config = dict(
    n_layer=10,
    d_model=96,
    n_head=3,
    n_kv_head=3,
    head_dim=32,
    d_mlp=256,
    vocab_size=4096,
    activation='swiglu',
    norm='rmsnorm',
    norm_place='pre',
    norm_eps=1e-05,
    positions='rope',
    rope_base=10000.0,
    rope_fraction=1.0,
    qk_norm=False,
    attn_scale=0.177,
    bias='none',
    tie_embeddings=False,
    parallel_block=False,
    init='normal',
    init_std_qkv=0.0377,
    init_std_o=0.00843,
    init_std_up=0.0377,
    init_std_down=0.00516,
    init_out_by_depth=True,
    optimizer='muon_variant',
    lr=0.00494,
    beta1=0.93,
    weight_decay=0.0,
    lr_head=0.0131,
    grad_clip=1.0,
    warmup_steps=200,
    schedule='wsd',
    decay_fraction=0.874,
    decay_shape='exp',
    final_lr_fraction=0.0,
    batch_tokens=16384,
    seq_len=512,
    doc_mask=True,
    train_tokens=136800000,
    steps=8350,
    dataset='wikipedia_en',
)
Each number is 128 + 24 x the weight over its row's rms, rounded and kept within 0 to 255. Layers, rows and columns count from 0. Numbers have three digits each. The size before them is the row's rms in percent of the matrix's.

# down: layer 4 MLP down (transposed), 256x96, rms 0.0674, rows 112-121, columns 0-95
# gate: layer 4 MLP gate, 256x96, rms 0.125, rows 113-121, columns 0-95
# up: layer 4 MLP up, 256x96, rms 0.12, rows 113-121, columns 0-95
down112 104:098113150152080138120147129124114108117101145134102145129124119141130108135146164103164160119157137072123115098141133105161116138133193157106157110125129124121137156150104112122158102107153079095136144172130131124125162127104172137082140129139108142191155089149142153153153147130166118141
gate113 101:130174126099115119105110119119060106120104105108158129094157089133186119089116098149141125126110150111123131096183116142148155171153155139109174104100114071121145157157148120119137154133112143157152152107123121121141106149114136136104108100129122086140131146144099098167112136144139116138
up113 097:127133136143106129153153128146159140149158131152093134157119169130114139166128144104102153147118101175080134144062119084121099149098113096163122110128162125140132136109099103138115135122141112076098096121145117131141190134162118119133151129102143132119116130154148166075124181133118147126
down113 095:115126131165078096089163120143121146141086107188130098097142120138128140154151130116125132163127111145128150110170109083166132073124122095105157128119124122143138142136082094120162119110143111168130127128155161143120128142099105141168116129140149078130106116172128129180107144102118119113
gate114 101:094122110188105118108115141134141087152116177134125151107093149099103165115103091099133115134140169142108108140133120120184135139090091145126148169130114158140134137093129105168102097131183120123108163102113127129157134111135129112164120099110123120157087119119069153137130120135131114124
up114 100:168129130133175122147104113178163127110174149145096124099150160124115109134097048134103188141142122131122151124140138139130126119142137118165088114165125130138119096109107131116132121119171123153162094163126135135118129145145173121124139148140121099168150131088105106139160162142163120120
down114 097:131130107153073113121105171102071132087135120171128123126125114101178159098146126147139124118114140143113118120126093150148135105151114125114137118116132158173098078142139107150075082103137095151119132126136096099157132121110148093145091110116125129135100129161170099121090108132163125150
gate115 107:117162114127115131126150122099114120096183106170156156132122111147151128165100133110096106114083123084117113113138135107149090134107154111121105137116173146101092146161113138166102135113177101160105123114132122147081154105138131163130095117091136098083123171110108108104124135167142124131
up115 100:149134145094134154123088169131164143145102158065138129145181133143096103110128122133143170142131092137102110115114179105137141125123124115130128094117138121145135115146144122113151136170107171129125073179137123092123109132143120120121141127140101109156116099164140123143182178115166151113
down115 098:102141169141075146139146124145103140191109113163109099087121144110143110117102119117128124103133139107137167120130063138148140106120113175131108149115101147150135141104124104119118096162091108107121136158147124098108154110117092150089170111137121174144129104132131153114156081091117123145
gate116 099:141149186051171135112116138144126143131169131148135125129171139108109132104127084101160197136130121098106113147140122143135072148139105130145112156135114129109102128157152119145139162169112127125115121119097155136104091135149111104117145108114108101121106099170117117139124119088153097126
up116 090:133118173082125130110128142123122119099161123161129192121103152141092105073154110107165187081154143128130124138116134148129110163150121165135123115177117105125127109125138103133139126182110094097146169124120153146154155107142096111157143134125101139109128127162128130107142119089094130142
down116 096:099162143135143175107130119070149112138106125139128097126128135125155202120068145114156174153086148110122127114110136107125102114087085146138134110119140104153161149146142147085142142162114104123144143115130189143118122136124133157129088150117118127119104110116140151123121076138124133096
gate117 098:109113118117086105149122135089142121172085126175129120151149128093099143089125130129142126090136140120110111119152156125147115095094091125105135173114153105100107111121116107126097068119134151114118119109153115130107128174073127124135087098142141133147175122166116157142155142141110179140
up117 103:153114126127139126141110125138132113113110119122138111081092126156164112127112119150122089133102128098118134179119093141115135169115149168185119148123114109108138169103103131154120159107137123135136119108059165122140147121153112137146128202121086110111124127145161080103085107133132090123
down117 100:155099146077093101136132097151152103177118132144101095110150142152154110132094093107130115147127101141120120179144130153143128124088129110174117133154184100135095156115126136190084106098146129101140113095126123089143127166116100143134108135121103148147105151141115103137119103123140152106
gate118 077:114131104156163109114147123129152134159116120103109162166146150167113141129152144185113097152132151126118136138142099142149136124112102115110124162101149117150113119143156143125106121107131058089108126152147107174099133141130134153134122118126131087156089099076108144152113094095181098163
up118 086:124112110107090119139188138147141112103129125113131123111130141170160137143145167138152080120173149115097140149136144149171112140124163090160165095177158082132096141111107116105114113137113113140165141151143188140112155084133137132153150113151130144124136128139114090099122157157116152121
down118 089:121148123136177147120087092095131123167135137117106176142143153130129129109143134133122149126136135128159120135120103105122161149126092148112090165078106156098147101148184100122137144112165117130144136122124080141158128102111126127103082134147130134148079106110124144156107072098145078146
gate119 106:138087138084128091148071094096123113148122117122147085182127127119134089110130132138111161144139115136085127114096124099135145132100121106127156113117127153139091135112111132093121103142108117140158105167102129146120110144129118117096125112146168196156144111066173117105092122124134137139
up119 104:182128138105139094112125103116135125115129140126125153144132157139121109111132127133121100170162149175112123101125162119131153067148135152116117115100100151125186112091156161116178159135155137124136084120146091151109087129120110150147093137117106120124138147144175110143151141110164082159
down119 110:134190158141135095127103113111149132120136137125108105137142128137124106138137150095127132177144126184110146144112162114150113123117082161142141140142120125139157111127183129153142067176143127123131052119097060149135153166130106145126165125129134150152110110121121116140143144124125133152
gate120 087:091129096135135112112142157140129093153099115153133140097124098137108154101098093136156134090118190117161119129126127111165167148136141117110154171125160127118127106174130101173102114144169148128137119130162115128126150128116115113158125187167119157111093138119092125108162130175165119127
up120 089:109148132090103179159163148107107122086173150153120109118169141109094105145157138130115088150146131118125140159134119134114112121141103131162108115201104169117096137124112159134091124124103100101119126132109139128119085105167144100112153125147128156070139135096120114164104123123156130123
down120 090:114139132117141099092090145154114134141115159185158108134108135136143138130125063137142117090132141134173128078174109110140123104110127157104145140116093147136152130113111085147146130139135131110133097136134086154062124114105082109144104117142083154168157148132148120151157119110110140142
gate121 087:131129100139103119076132105111104114123098144167117101118100114093156123107133129135090105093146136126140161142152147156121114148076132181188138103156168094117139114085154103120131113128095097088141138124126151149143150163144143103108110164111137163123133122181114111139144119148090137137
up121 087:133117111144142102106131116082108132112136114149140114129118124135156117107080150129098121123156106124159178139153158120140088100123124159164139108150162082104151075152179132121086173107132100115072124102173116177126148131164126112135146149148124144115145111136114116141140117146092097120
down121 093:107140139140137140123161161113092144109154098053112144134144155169113114096139141128107133177119076153163116124139128077120142132128170097111101114089136123126116111149143154136143142142140130172100138114141121155077130125153126131154145094115111098103092100128130154167156118170145108122